From a checkpoint of a small transformer trained on Wikipedia.
Size: 12 layers, width 384, 6 heads of 64, MLP 1536 squared ReLU, vocabulary 8192, 46M parameters.
Architecture: RMSNorm before each block, rotary positions, no biases in attention or MLP, normalized queries and keys, gated attention, hashed n-gram embeddings, an embedding shortcut, learned residual scales, skips across layers, capped logits.
Training: a variant of Adam for these matrices, 589M tokens, 4497 steps.
Each number is 128 + 24 x the weight over its row's rms, rounded and kept within 0 to 255. Layers, rows and columns count from 0. Numbers have three digits each. The size before them is the row's rms in percent of the matrix's.

# o: layer 9 attention output (transposed), 384x384, rms 0.0343, rows 46-81, columns 64-127
# v: layer 9 attention value, 384x384, rms 0.0337, rows 47-82, columns 64-127
# q: layer 9 attention query, 384x384, rms 0.0347, rows 64-127, columns 64-127
# k: layer 9 attention key, 384x384, rms 0.0334, rows 64-127, columns 64-127
o46 090:147102105109093148139115132123137139158158125115098150113028140110130145129117135156111148165166162098134091113139105121150161152130130118151133127122161119176141105121122108110142115100150123
v47 083:102156121165138135153180125124086140100137118085141158145106138108113130121123148148126081148130146134166121126133202116125096168159118120145105165121159126107148142114120152136116135121065144
o47 099:111147131132164135149188148123083150092140137095111161128088157112125113129131142139131087119119126129137123124118148122101111156127120124117122139089145145125176122151108143125109143155075118
v48 087:109180138117109129116106205125093099085155130123094156149131121181099108158104116140135150153104130192137126158156141110170106107138101126116103133113098121124102131141127121120121119107101133
o48 098:084176126109104158137118169123100098104145151167116148141183125144101130158135081133144121189078134168142128140160106102149106118120109102139098134121131131129085122145130127139129100116103115
v49 084:141085134097082134181143109145072128118148114167146109180125120153125080143158136124123118081127125106116119163110109130149115164106133136173148104126138153168111150106136162166120102140110130
o49 098:140084156126110143152138105137083149088148094164098127175074116170091087154172126136128129106118102112123120155119145126163153143089126153147141124130102182181108172113130134171132100139146126
v50 078:147113121126146119112104127131137116114116139131107111101101145094151155103101138130113090137139154167124108156136170140135106152109124110137119098089127120124136140109096157087126190114162089
o50 079:142116134141135125101102105132082124105158132154108093129000146123134145134110132157120111148143122131156114146138145132118131117115118123124126111105125119094131137124124133145134139114154113
v51 087:147113124151091120139110137107117140129129102141150129107116039124119131108128124129110122159131149118118129170096151151159113115101141135119123081178153112112127101124102094119086120113157071
o51 099:130133120155104106116110120116102102087140109132120117100123081139076130157173103087133128136154155134139110139103165139157132114119136151116118086153144118113144080142132084127113131110156081
v52 087:143144133118143136090134123107145161161121147139139126163120134145165140095137200136157108112116160140162153142158112104148129193127133089093142124153123125136160141143125147142168164141137151
o52 097:156152133115132129109129111120128134165092134134129143158042159147177097132137175106157094119122135137152130164159076146116128166119131093125121112156117114092138145150144133138132157149133147
v53 085:159164087131137136162135144098109153121147154080120102130145172099144123102120155177129111121139137109132140126146170176109125107107139126109143116172145186151130151116064150119089124103110117
o53 099:130151115139106122128147176098130163118123145084143106119235154134146135113104153174143121144139113124136158128119136163125097122115140095142101109130156154115153146114101133144121119115128117
v54 091:103138097132167136109155097163067201111111123122132102157130154095139138106149144148163158101139105118161110086133117140128118126168138122159092105113136139112133160101154149117064125129126145
o54 100:115153101119147169106157098142077171127092134150113117159150137110136137105113122118129113063129092122121094110107092149152115139150134086132102111092136144137110133110147150117054133112128124
v55 085:127150101173160115105127195149074128114143111090162116117123168153152160113148128119164145129123135103117159120113140125118157138128126145131116138102090122134127161136131133083121137149164127
o55 096:111148122144165090087136185149097140113147120089119114130133120162133151105136126142141142132100120122130184127121136117102140138121131152151123131114130115151124130142158163068069159128184119
v56 090:140104128113117097145177126135144132096120142146166161101148124143142134159095157099115150127124116106145112144124126084121113104114117117120160107116143139136145119102155171146122125089175137
o56 101:104109150105130134165159151145149094121121130157154120118163134123136144120081151083132161139105095114165126176103110067158120094101116138121137106115131137140161104098156166130101120117140129
v57 091:094179143131114142094116111130110079110125125090138136123140129149148131096118175120123119137138093141144117113102141143123125087140115126102142149114154139143139140134143108131143149145111062
o57 100:091202148129124128110112118145115107108132105101118119118168143109141135094113148129130141165147102141132125108124175099133114147151119135103113165152138169149141128182139116130143155152086084
v58 080:078120140134141107116114093109122124185123138167156171097106158092124164138123129150141091135155159135113111125086118104152151150128155131114128090104141104137103130149077140148143132131146132
o58 085:103097124134170108121124093083117119170151118155139153123010169122117132130141131153112133137166155134109126134133102083163138149118138144112148143103140105142119173170103169178134134127137138
v59 079:160168147125089103121136176118134141134114147157133106090088108095134150136122081098132175182095118113156109134099095119110153098135103139146138145107105134136134156097123099140077089170104123
o59 088:124150120106100128136128135122092146124145156150109123095000129142117127139122103107105170187098145112153102152109093129124136110126092168099137147097099156134156163102129081132087102151120106
v60 085:131149153114119139155117107172146087110144123128159133117129106113142114124118155126165133145138158155109148137169145136126149128169137125110134150169139126136111097133149187110115166160142123
o60 094:168153144144133154176134126129147118110145112140118150115172096068167123132097165133176134140138150108119137135159140155124134112151112125148120159144145138139111122115131166094142159155142146
v61 086:120109147082151129141146181137129109165137102129106118137154113167127167137152115109141138168139152143108136127137182120171123119112141152108105118162127115123156111137130127138086106110124151
o61 095:111094130110162122124167152154145154129115146112107115137172099156132167142142141128156137172146157112094132095168174133148133123118150168127103125148114108115134100132145143141109095148148120
v62 086:104142143149130111099139134110173124164134129076159164089133104082108082146112120150118099117137145118118125112101124163132125125120148162134119188103170157147152106099135148120159148143129137
o62 100:119135139139106120129149144130153126143135103091131141107134124102135111125103116172136123127132135136125079112099108151163110123127146180103138150099149147159141131107171131120167121106126143
v63 081:158086132104085167117122075134075126116122081061136073131119154141119151069136137112141164084142162118152133145102147151120145119129130123151096158117146116198137133165136126126174139134119088
o63 091:151133105091098141106125103152104125088122126111147104127033147126125118111157132123150167101117148145154119140109115138098147109145094088165128141094115116195168127163116149132140161151130095
q64 091:122142153128111137102102139131119106101102141134110107135126128112119121126146162118131159143114128154146128116087085125116141141153149131119099113037171136173133093121145144096150118159137082
k64 092:143154146118128103120123129072120129138136107150163121138206099145126114152126150125120117155104105130107179118172142093131141135145174135109151120118139121163105127138137116148107119076135140
q65 103:133106176104138114153145137118102123101097167121113129137114144135136164110144138139108168149138139105175151139105099127070113104135149117108137138017145152180125128091152156104112143145122144
k65 100:139131133093151084100116138117103120128112132150130108170214119166098146119099154121083083152139106133085146157126125153137136156166205130155122108122124105149141104162160105122126102119128107
q66 103:144141131126102120151125148171111130145097120106128119111130109096127148138166131126147132131162149103118114128105100097099149134106168128101109129005135110163138119078145147100158105144112105
k66 098:130135149102165078076128127127106118091107089139121114127210115147101137097044141102120095105141130124103101125110135091118138150154162162138104098150148118133137119169113129122150115118125166
q67 105:111118117135176181106122041114138148106158121152113141141148138152126134134119112132093109141116128159130155152104119124158100130106125146093129141159132143153115115143121137166089115111110119
k67 095:156148120130154130124120169110127079127138132142090155119125158105158117115138151075155134149118113187105144144146102150145172127128102129106115155129116128099161118181136147155124105158130083
q68 093:117116158115116089162145140144180139111106136094138124105102123136119154157162140117150147118096105140147183148139111134117144142098123151167087128108125132146157094138123159087078108150184140
k68 086:102114128123153147123108118195144182149153079145090092139088115074138119156176104144154131134105099118132121076127120161127173129096112119168154142125142144105134128111116114086137103098114126
q69 095:125089125150139119136085111140104153122112132131100121075150123108123110150129132131116143139138158087110152127108121117138102130143175131205126121038127130174157152102153139080166140127122107
k69 098:093157124160135096145131173129132150137113118121120151136197129141095154118082128160102119071160094129120123166136130114126087144134156141134103103187134141109135115143123119140135148157109143
q70 117:169119134169133101116121117129060158118145128106119141147135159154117150115110109142143173148110168134129125140113130176139120120144159129165114121118123117166157147094109157082113125154120111
k70 102:122162114134102133124100134125144133109131114132157163104148123131113143139115128155181114100156131117133187135172114108127111105101115163125151100146149144130151103122122166145099137135098132
q71 098:111121145138138140145128132110162140143158087137123167145156117137148147152103177070104117139099098137166129133142135146183130140114135132104136119208114130118108155160146106159073121136088137
k71 099:145120114124146129101150129124139137149125139141107093138107149098170126136091160097119140120125086113120107115104142181129140118097110148118115107163131106098084122138155112099151132110183072
q72 095:135144132136159125143128162102166097160157119134130161125136136116155121116139159119104108146152153122156146143105173132126156145118142119102152153140107139148145128111153137114102098137135159
k72 086:132124106112096125117140138098102162161125131134118119089178129104125154147163162127143117089141077115133080115158162149134141122133118170186145129171142176144128144182120076153141117129116097
q73 100:122085150119125126117138094111152136125125109157146140101162093158131135107132129134140145110166159133117162123139106098113126128138166157146163155086148112155125094105161115105154131079173109
k73 107:119135104110121100127132092124135145119138104154132159108168115159085155099088133157077104107167096133133107160154138137134094105156108201107101092182136106125124148153130120105129156135139151
q74 094:132135160144095096204155110086092128126113112171117115129166120145098110149125150123101154104070142110109149135173120073147124110149131155134105107161133100137134125121172161106109145143126143
k74 107:159161131142108137139139088180123159152147154133136145172135133160110126133098138144152141154128111135097129123115148114127134123166137108131139107110122104132122123129151131130134132109133133
q75 115:126116124146123155132159104137125151149103156121118081153105144106117131117122143142160072140133141124108104114147173105140146168112110115112082102122147127121107097117094105152121151099127127
k75 089:116093134137129116089098119117119127137124084116135114110131172116148103141133121138135132129120199089132126132147150104115129125110170116132172128079107186144130119135157129127156137093152121
q76 092:093107137119127101135124139136119091162094128127113138094132121105118124140112147137123154124108112121161110162128092113094114094125128153164109118076139150153112106130091153084142150168116080
k76 097:117147147159115109170137150138151081126117137113122153132078104151170127164105169150128102100093107117139136137084137124123123128127135101133093142104138094115107152112096158137082095172165114
q77 093:097147161184124125150140091144109157143096151142078086151149119141136133125121130084101101143095091133085157105129115108152086177180165140136092111141123087131164130096158138117143145145099111
k77 097:110159112099123122126136112157173099117090156120107156130147123148147130106098134139137098140168110160095122152132144129142093129167110123124129113104107129138154155132112101117098138181118144
q78 097:122079126131128112128109135134129127128119141149161118090142080121153147126153087111134102151121076148142135135099111095144130117109157112092123105104138136134149081155084114164146175093152101
k78 094:093141107148125089112142159102131122093150082138130107153134103111124144104122139130103090116180108139144152141150148103137108091101152122196101161142128142120113149129120129095117135100156122
q79 090:135118136110116143146140151127139141132115088118109112150121134132116162103100138120122133127096104097082120128172138089160128123129138126102107072092127117147140126141138133130118139142114122
k79 092:128125154140119165121105178147127131177113137149108135083112110107133146141184106129116088180082112086128118065109139188141136105130122107136174107111129145136152114117152099119093141127136098
q80 093:117116151167117143159134146128144169139082133110062118112134156130135105090102133160108099147092079162149131150110106151116111179152070154085135083123104113142144146149079125178141103125112142
k80 086:079117121143146130138131167155118161118116158112132139134139133128140139123172128117150127096081118137084187127161117127137138139158142083119146149147143115098098143140157098149115112094133104
q81 099:156108150117151136130136137163143129123123194066130131162107084090096141112093133131073131116146139116106110132127131152142124084085106114112097124125111122119092127110123094089099130165113126
k81 090:117074154140121107136162166131135137139133099114156117147126151114123101118131139137135184126105113100107114104133126146146159114125153103160103120100141147112103093119105167134160105121162120
q82 104:154141137113129057117155113124124129115126129091158155133138114090141111150109155135141100091158131158170140145153134145099119136121115097127123131121145145097119119116109130094097081109121108
k82 103:136135139170103111132112120101108152120124128134128087165154132162120115166120118129134134104073182141115171186074141102102108193118187130144132083112103119099142088113133097081159108110127100
q83 100:112130114094159140092097104115131130115105095143183140119108147118159117128128123120096118109093161139159109139140202127110137131129129090123114117123123116107112119128161116098132099055144109
k83 099:141115097107121130096096113092130136148161121178106117127089136125166132136126137119152114127109155132137100164122140134106126138124075134150135125134104163112113139111135089135157125141134139
q84 098:096104110121121130074101093103129154159121127119114115144146137152093105176097133137100119136129093115109103150082118134134127127124152134107160113138135096109125097157094094147114105088139140
k84 102:140125097110138100168143130138106145121099122122126170105128134158137146166060113112102083092088110108141139156129107148102110114159085170108113150144159088112074154150130145155100157113143103
q85 095:106109105143114141161176132130133157103122136176120115108138139166098110089119135136114102109122056144127116142149152132115106155149122146179157098118120137133048115130074108164141159156122078
k85 082:109135137155153161149130111132123135161097099147149173112101161122145112131131114130109160121127088148110121109137150142161115120108099141108152171161156127124071139137128135121065129122128112
q86 138:105124126124158077134110145080154124119102116122161123107196097131118130129130123090144118130141083147092153135126073122157111111141149134120130155158148133147135106193110094136138175086132108
k86 109:140120124123155102139138122129182108134095128125101143157106126134084153171165129121141113105139100144093144131126109124135117103154113148088104123121118110112092134134137141120098153140150159
q87 102:151126121151109120119101106166079107120143129112145119112120096124147138146134094119166123128114153125123073104123154113142140151124136117104095147140136146122123107088178154151117096148126157
k87 085:155118138092112106096121123142101126101161098126111090134160129142134128107102142105136080180140162148099127141160143155147126127127177133134152127111073143155141143145148105094174127092117124
q88 117:166109161124119091114106129136139149136101159128119119113121171134131135173154158166115149139099151155121137144120096086149126109129186123159128155002131146164152144073137099114139127154155081
k88 121:133120143123151091094127114122095115103119114144117133131204122148123132103068160127089097115155100132117150134111123097125138142155166135156130128166122142127113129185145128135148123107116131
q89 099:117056146121155118122112106129140150075154151135138160096111145136157127181129161150135151122075088124149150138106142107133133082123097112138144168136094123127141140145119085118116150139135142
k89 092:143160164157082119097085132142085144177140111134093102136110133158098155141151144169126108126147172081114146132115100141119113156095141099114094120108100155133119116059116147128167103124142093
q90 086:125141153093177152131144128125158123099131073126081168111131184154129134116074157139112123139114158163149151142141108142094098131160159118082128133117088189168098108149109094158116127123122101
k90 096:141130138088086108127122132099125131134115080123138154141169139154100130143159121161114109092085135133124185155133126151149148116157156102085125095143134129173151132120148076112136149086111174
q91 102:103117107146164097107107114096128171154116123142106118105140139147120102108119133172114103081121116090123116161130156131136178077117110127140117121122125163124114145109114170109072127167128141
k91 096:105151111094111137152142133153165154125077174146136150036121112084163097146105138098125146132124166089128133111121119121116140110133138130131156118141124115150162132106139086160148155139138096
q92 086:111110094116147128146167145143098143119138128145138116113129112105152113120102101117107111147107155131156161100119115166151108132091120144121134164230122123099147089193095121199119150110147119
k92 091:134127133131120130130140131102140129116148118089139164160046109121116131140139117147132118109101152123125160141139126095116150087135127093133127152034127122143161138053117124107112130131126127
q93 090:108139182062136124162147164133169120121129098148128129110084156144125130141094136132115114130077102074179141130134163119111146126124100118098073098118140141107127113131124159125094132161161157
k93 093:121156127171104143112153139116191096128152136129106148133121135126181107117153147112153142083113085097150133101115134159106141120142135130156156135143133132125094124131137155134154161110123097
q94 101:127158136138140187135109139128127115109128131143118088100123161096165129139129164103107114135112095094136100106124156130125129152118122118143121141098139151098129164104152150116093095114105148
k94 096:140145130123147152124105150145098118097135105120151120140207164120151128120137165119142096136119073119090108117144181146118110150129086125143126120132140146118103141163109128151131088159108109
q95 097:144111146130128128139118152112131114121130114062093129102152148111115121122137147162100131128145163135117096166129130129147106118160179149174114102084127154160138152060126130105135107133147116
k95 086:122160155100124112158129151130125117119104147108121139122192113127119130103103146102135122127166084151097117118145128131155142094131132180132144097184173116123116132182115132142148097120116128
q96 097:116093110128127137174119118127147122121125126115145136119160122129139095167167091125118139118158183135101161138124142112101117124159158110142129151052107156169107112128137145111168122166153095
k96 093:110111127133117108122161127149149179116116105124110105108151110154103116145108099207108144102103112106154142118140131089085110087163136114121116105110127162139143080106147127150116156129121124
q97 109:148056124133121069145121117107068191119125129128135171123140114158096118123109123164122188148159165126076126161132155102133115107176135115158127113046097127137131116067101156101161126158094128
k97 089:154112123100161151122089122140140136094097141149170152135147098160110101104139104140107128098118073121135148103163120166157096106129093172112130106146156111123093123115106093144073136121125101
q98 121:126103139142083132142115153139117147106141119095117112106115121097120102147126110140164104068127125144134064129140150107110109118126134098129126102082145162133128125087117080125152130124089130
k98 086:159141178108137164160117151137078083122113138106112095162151131137151148159096137105102074145119135109107179146107111147123077177114168137140150137092155139124084135114124129113111125098116079
q99 095:072121109128123132156137141109109151149146082141118172105108167118124120141102131125113099111163131158123132130113145132105127120152123109139135097157115110121151126115100109133145100057108092
k99 096:149103118096145118096122087102121136139133104121106148111089171101125107111087094166143120111099132132126098176106182134095098117149084137070127098094152129127092113119110107123126134128146113
q100 110:131104108102087109133110117156132108115124126106126088083104127121148114171169142120149114157166183108171148097137148073151130154110127104119134139131094156138161135128151130140170106122126142
k100 095:138104143105112096087126117117084154129173124107099101123142128137126117138098168107096096127122157142136125126120131123114119111083211111107146118142128189164157130113172153088156122071143125
q101 097:145124147124117129135159116126109124069102138075178146147105103152130179113098131133138153091138059131126120130118124129140110127110115100099137138089148122120122153106102118125093142117092121
k101 093:144117167156137165135136133138148103141110157186121118131120122093131112138117116158098125095113113156120129127085140115155102168154130099134125125124114149111116121105100146124118143127169144
q102 096:089123118142088090112085129126113112126126152134127120116162138111120094084127105162158108131134153179120090092117107148105064155109138119122103138147128124126138142144117128138154157107111124
k102 098:105123127134130126096121114123120144121114102174118135138118111126109130182125106139112157145134156124061132141154164080150138162130174142145070106096099114143077156135128109131147129120117173
q103 087:141109149123121172149133170138150145162117134192126117111134127084176106114140095105146131131131098125136106113136113136105100104124140155141093118142163148148132152141143110136151131157125112
k103 098:108172167172106174086126125137127094118100133132107106130117148128147136118162166141150131143144139120106101136140144127165130166102157113105104132152136174156147177130125126123142118141137147
q104 091:115128131124133106132132113115124112107118115138109093092126124143120141122130151119124126186105139148122156145132104071166104152165148155178131139150096127102107120136157152147153155132145119
k104 076:129136120134124140149133092120131098129137123120136165128135127122103161092130123114093108187139121145154127164140148119156107122090102162097129148215075080095105150126162131105110146135113147
q105 094:118130113116129142107177134153104169115115114118120157131121111136123123118121147118142114091159148115176138155135089140153148131157106118133119126134126140119108137132172129105138162124167111
k105 086:132099079133100144179157114132146099108082125104151121145125127141138111101096097131119087099139142175141141116118153135130123111153091122111174112127139152154166144174101085129137140140110132
q106 094:154153099135139145128141125151128066147146148134118108109120135110171145139182094136139155124147184070134164153106135114091160128133146130159134149128132144134155135129179154093174130140190144
k106 096:186115133129109127120124145120084117127143140082114112172145105100133158121139122106117140112124141125134094114151136107124137145118126133151096127098158151147186099103142148141146134154103131
q107 090:135171153113104114140138111105125130159148119153139163079149112116129109130131139138119146142138127130181090103140137154131162112110113138126093123160129116156114113145163153113120158137133184
k107 096:117121121126115085109145093121116144115146095118150144165135095142137108115135138124125138116147131120136086122149126107138151145115139127143103130101102101140189128142131116145173146153162140
q108 094:141114121101131092155133103154155115116115136090119112155098108104127091148129083152120113122146137106140190127118148109127133167137116115099098096160104163139131120106138110126152120102103107
k108 084:174124147120106108112080137147114191123131140092123116119153114158139129140131131120140131135066140086095143089104106158119107096142149081123134162105136169144115095101182106156131137090132123
q109 098:122143100103116120119148124133088106133120110125193112130107114155130151165124121125133131115150147149128099115148147111142180126088122116137142130121125134126119165131129151125116111090150169
k109 087:161110147135125060084093122152103121112141140124160106162111097119157134128075138124107099124139131153128104138111166127099086147119130143126114114095086097192119130129104108143170107118111170
q110 095:127093132096129150121136165107178157108162150157144132120098146117130177087125106115112157125157093099135130164110102142102141125121155137130138108101137120115105142148112130135116122126117104
k110 087:127149102177152175173122159064132112136136145138162117122126118115124146110142113137095129147126087119121133151122117117146100119108096128128110137169201095132177155133126131126084152145091116
q111 093:127111127175091121098120088129088195160113128144116106122154107151130112181107136110123121120081130133124096161146154148149138125143163108107129089153149137130134137143119116118136106134147117
k111 088:124110112124128108173141128148079176113153140118114139164116159129149129183088118105121118104139159115142145144090144136073107141126164139126144098137092160121110144158127132145170127104165101
q112 100:108106140164091086135142123126101108099123131120117112083129136122108135098142105128105132143078122172086124129151110145120095142130129173148128118129143145096079117132155110114109136134115122
k112 095:110098141149147146116107120125139119186134105119144152167118134147117107138139122163124149146162077130077094102141112131144141142124117146126128095083130107121113154116140144108091137108164176
q113 108:118129133113115149140130124088124155123114105121140135128111133150117109106164076154109111124068144112131147099126125100169135138157117147083146114167103080140139123165135167195051121069091164
k113 098:142109182091168143112107119137107131176119129133085116138118138111107152138149114115167114143131094125106146087109144107158138123169123153104140158145148123128122161122149125154104140109100125
q114 098:131124151121119155134134153105111111084086108101163110134094117130096157112143112106162142074092099151108118126141100127118150124108117147128151131142174150099077116164060110177029149104119146
k114 088:132138118129145134118123140097140062134125116151123185142096142132131146098102101100122148138129125148090153135098116146143137152135076146102167125162126087126083134148102099128075128096148146
q115 098:116159121140090136160173139144183172154136135106104106147138128077160090104100126103137112118120109137154158129114136142119149164157140137097115088091110155154157112112102149097170106119143098
k115 086:109124132165119096151132160133102161153130156137102119118143131126133131169175088094160101134102120122092153111135084141086151109166201106143157112097170146133151088126159146111152127111117093
q116 095:093121138098137121108123133086140130092124126141151141145082123161093135157110158126111147167133106099132154156114149124111089124120117146138146082105112114094107135093109139114089120123094102
k116 091:150104132115120117108123123127099179166120175172127141136089164167108140163134109110123168141102112098172141098106085134115123093127107149124137126125180095089118127085141155166085101121157072
q117 095:099110114111149104164093082100143130136115147067101151127170164094140123148133129128114119165098133152125129155068148146127127150144140130143134160104124109139186105177079114122181079109132110
k117 087:101137157117145102108132143124149183124100123109140118125117096133122121162138139131118140103087161126127166131115109128119133106116156088082119098144093125107123119106195137145114101149169157
q118 099:146137108121120150125120117192110091139130133136137058124136129171144143148132128082126120209151139116127147134153153125156073094166129168151130128105130144132121106120199089082146108145131126
k118 094:153124125127098120103132121142147115158157135148128120118141090140141156101147154089082099161143106163149135110144136166134117110116151116148066121181114105168170167145118126120136112182157146
q119 105:117152173116134130159130140124136130095126136146100140137143113143110119092115157123147112147113083131137147138097106108130124142155105141134127135152144117124123179140131172150129176158132130
k119 106:116144153160113137133119127164093164115149128122144101154141100124122126140091089105158123150139157105099140095128137084139115145122150125180187105137160153114117128111132170133089101097105109
q120 096:145116124141121107101076102093118132097135135115147130149165116123074117110142147157126108084139074131148123128158092145123075109095105133106135146119154160135097120154072109174109138122115156
k120 103:128139140105147153161132129155124140068119099124179126136162134170129135141107148143108116111141125103137157082104132083126102132139145135168141125136142143101053177150088144110097116093118148
q121 087:115106130154137139119147146097164144175120108179103154096139106092150130131138138141109139155143133171139117078191119104115137104107158119111108148168119136126101138149149136134177155134149143
k121 091:113136106162108114137124121135137077153112102095123123101121169106138095129140177158153136101183119129163064156170137108109123138100114101101134163127097149160124154138122125108158140123142144
q122 092:130072116118131153099121090166144163147099120146112116104146150124108113108076157126089090137189132165113109110126111135148163191096137123122129093148128120134135126147116091148151122105105142
k122 090:084108102115135129108140119121133158121082113134105142117137146122141100141079168117099130131138118128107125135155136116115113130142137085146153126207114133103077155167148118137167133119125153
q123 093:128143142167112100124119099147094158151119180136106087119141093142123106139120159128095086164112113123168130100121139138090114151130150115105076087160148143126140111082136102105130098125132114
k123 091:141119127127122129109145154162092073123122157132133087129136140149138151166074150129073096127138110147082111124136114102126090154125154098127141121077058136124109137129140156152142116144120119
q124 099:117132122163141133145087130101141137120105118149120137154193141122137153114111126093183124124116128137114160125165142109181122130110131138122119115098145137139140168132096121113147139122154144
k124 080:149173137148108130117127106131141148094086134104135158144122103104110120093159096173175109099112135103142130148106129135111110163100168125131134069121175135107136089110103135129135117143101148
q125 098:159176129158095149166133080110092161154147098156081121138167107136120128118138153143115159124107121131124113123172125131112169170136102152109122106151157119124140159122129119136134141166128161
k125 102:179178141155133133162172126138051109095112117095122114109153140138140118114109122154133123131129103150084095088143140110100105163144111145178162110135142110141130120172112150116149136109095155
q126 098:129130146116158142161151131116106153126128137157124157153108118112152138122112104138144132118110135105119139128127124108129171090140123105110105136113102103113133141141128156151109152166108089
k126 092:134132127110108159159136165098145140138132126127103121123147124122131121131161112119143110125102137136136174139169101074108157143154150135116174104152150186107161066079206117107091142120137066
q127 099:097142113167136171133157124129101174107145098129138135129165139166138111128092162111096120100080082116101107161116157136137111158164132140177179101120114126131118141145158149120134098171121108
k127 082:107119139140149172162118107129148161110078128175105141092140158144122113128136124129115152127104072134114150116127115150123137127127125151135128131147150132111126157106120115148072122132136101
v64 097:125124168132130108090134159134109150126108148093145107102138170120147156074144108122103115088093107107121132102139152159132134156160137136132166136125123144142151098097166103101151096134103153
o64 096:137132141106133159145159152108122150128128109147144148162090138140138158162069165118142126089113080124144148135116145124130152094172139147125167127163082136088162111131137126153153131136128105
v65 099:142166138122147074178132152129111103115121110129133112082134111117096118150147141129135114160155097137124117121166105141131102048143131130105120124132149107100085100141100100148138124156117147
o65 097:115171122131105145095093144120154165156179128146147105110119160127104122164111145117133145133124162167127145111107126134117122138133099150148123109093088110142127147115122092183077088155151089
v66 096:109189119138111135128100148122135148136099139121116100108119112097124117111141109123122120127159132125122135129119132109117131153123123135175159096115123104160113113117157185101106155118135164
o66 089:149145151166132137148149154103155105138187088112094115109103093155150090092103119113123107134139125126106110129139117084128138143144140144140140116182143132118126144152191136154126128165110145
v67 096:136109157128160115101166097118114162171129130121117127138149157120137122149141133127102122133116130143101145104140132126089136109117155170170125115122137129094110165104131115116126143108140116
o67 093:150116124134147105120107143125124136112146182136167124139074111128153102090150101149125086132095193111142121153102171117128114129121134128136093137099109105123140131117108155121170155166146139
v68 095:161117150126137141158117112134118160169126126122076126138116133173129124103157111149095141143110120111092135110116154119170121107150111139077134180114134121095153128089161127162103114102111147
o68 093:117135136125102171167146091132122152133127125167122130134190104168121111109185158096106149150145140124120100164160116136147118113144097122115132119192132133153155164183125192141123132096152111
v69 096:128153096114096139130112150134147117131145126138113163141115167106119132160129152139096081081092133150113143122155134129120136117129109140181161070143102113134141133128125125120146129129145153
o69 094:140138145111155126121133129109156103125114104156140121124156131134152117121117116146108167092134085127128132136125143176123142197135151166146139151129143140181133157109090109091155132131118105
v70 097:154100138172115081155127193124164087083136097112141148120136142174124095141103110098108136153113103161118113104152103131099180154144127141134146170134074111127088158138069210116125144158121152
o70 094:123130115170146155111129121124110117113149124120119148145135118146122137128141124088110118115118110159138114123145093126129146141178084120132134164097134123115115146093097155132126108151145142
v71 086:142140150150134116126122140128113174118115122120143176142165149171139153118070169124126101149162161167106127130128147144140156114101157105144088113134132146194144163141141100095115117103155151
o71 088:143120118135126091114140149160150117126130120102158129128114121156164117095160132161128149139124080135125126133134128124151145135102148122110166109078119132073113130057128094143131105118146140
v72 090:092173117099121118166098167117128124128117117131129118101135105166137124143134097164160097129089095099093114134142112145111138137149145145117124107188133115154130098157143098101165141127111158
o72 084:091120123138126106133095131171136110122117119154107132101159121148141143103107153138144133116131154101106124111131139142145144155144185135115125113048129152168151135079127140114138068128123163
v73 090:138134158150129148120135063094148111142125156117134157170142152141145171115102149101133122097116103190135120087100167180144142144128147115147123149131134110122126135165100121092150136086114112
o73 088:138101093141122135156123101152134076147138091112139178153104129096131131106158093165092106118158118153117165131139108128133124135118091100086127122092124117115100146094143115134150089130127149
v74 097:059096113146115118137151124088140109141111115088150116123131119090140131159116115126103153102110137108129142101139102116105057143124156132110127134057112131100124101129108102155115109136172138
o74 094:150100152165081143132100139146148100126163144098127128127194154065159151116131092126121145133139137138163090119133114160178151137111117124127103155164124121142129092108113106082162117181125091
v75 098:107114130146143114093109106127164177137154135111186141111121137157109075161170142131132124091116146141154149137121154111135166093121140096061102140113143097096145166121154117144090169130093135
o75 096:141136097132167088116186096129145193109102127154139134158174103159121150114146152108135132103152077183120096127118122153084141119157133140097141120160138171159109148130140150176106175130128141
v76 090:107091121135166124122133111126126172143112130159113143144132088167131106108145128114125153111094105105113089137084077150083142139159138139135144139101167124108122106109170150146145107134085192
o76 087:093111126158101131149083124161131158105140155154094108100167123153139098114136163098117110186137136131110113163101143120117145105156166125112170148010116100113092104121124144108135117131121164
v77 099:162124149092159118094141161137114152107149148111133149128107089117144072102140137118125141151139122104146144132146122164100134151142131122106163129144156110113131116129177135153138100113118166
o77 097:157125147145148127122152149137158144122121103143131150113077117104139149134142141079117166140130111126097136148134147099114121115160168097105159129131162119128139123196142132130112133132103138
v78 096:149135119111134091160107144172100151086136116133152172129136095121139078068102100120130118124123158136175152063148108131146123147137097145119169121134158118091139132121166096141108123116104124
o78 091:143130105132084147141154097138101097133125120112141134139117156140122129140139132146149130125135169132106135145107103126130156138179118143103152108105161148143146094143119118143100145160102139
v79 101:162158164147143093140136102121125098123113162115103115127120130115137128166118124125097147131129162128161155108079154134074135170113099134143115137123153157135127104128119124132104137160134127
o79 095:119118124120126142127124087095125109145135121134142122113131169091116124114171104141146167132094132145146126114068114115177127153142101123129129097106137104092140145165122129129128127128117111
v80 100:101140116148106177122106145145157174116107101114147161111124116129132132136091142119137145130176147101092157135153120147133122092141113114118104112113110121148158109109131114148103101137118135
o80 101:189079087126089092102168110105122115164104141133157138141115130121105171115128103119152159115134109167156130152142126165111118146129143159137167153133122160151163123097137111133134109123098149
v81 098:099110124094148118164110116136179106127126138119147118146127092094112142156084107103139109150103116145128149179135092109126164091098113107142133178150096103175122124139125135137109099167100092
o81 091:114135143122162129134107102133131127094152168109143111147050094097135103134153145092140135093109168111127116133121131104119137133117121091154133146096097132149156119156106096095115136135131111
v82 089:149121148101140149124137135112177111148133147150140138156154142126131121084131133108161172107110086135130145120153103095125117099122172128125116107158144118124129097130148146125142137121119127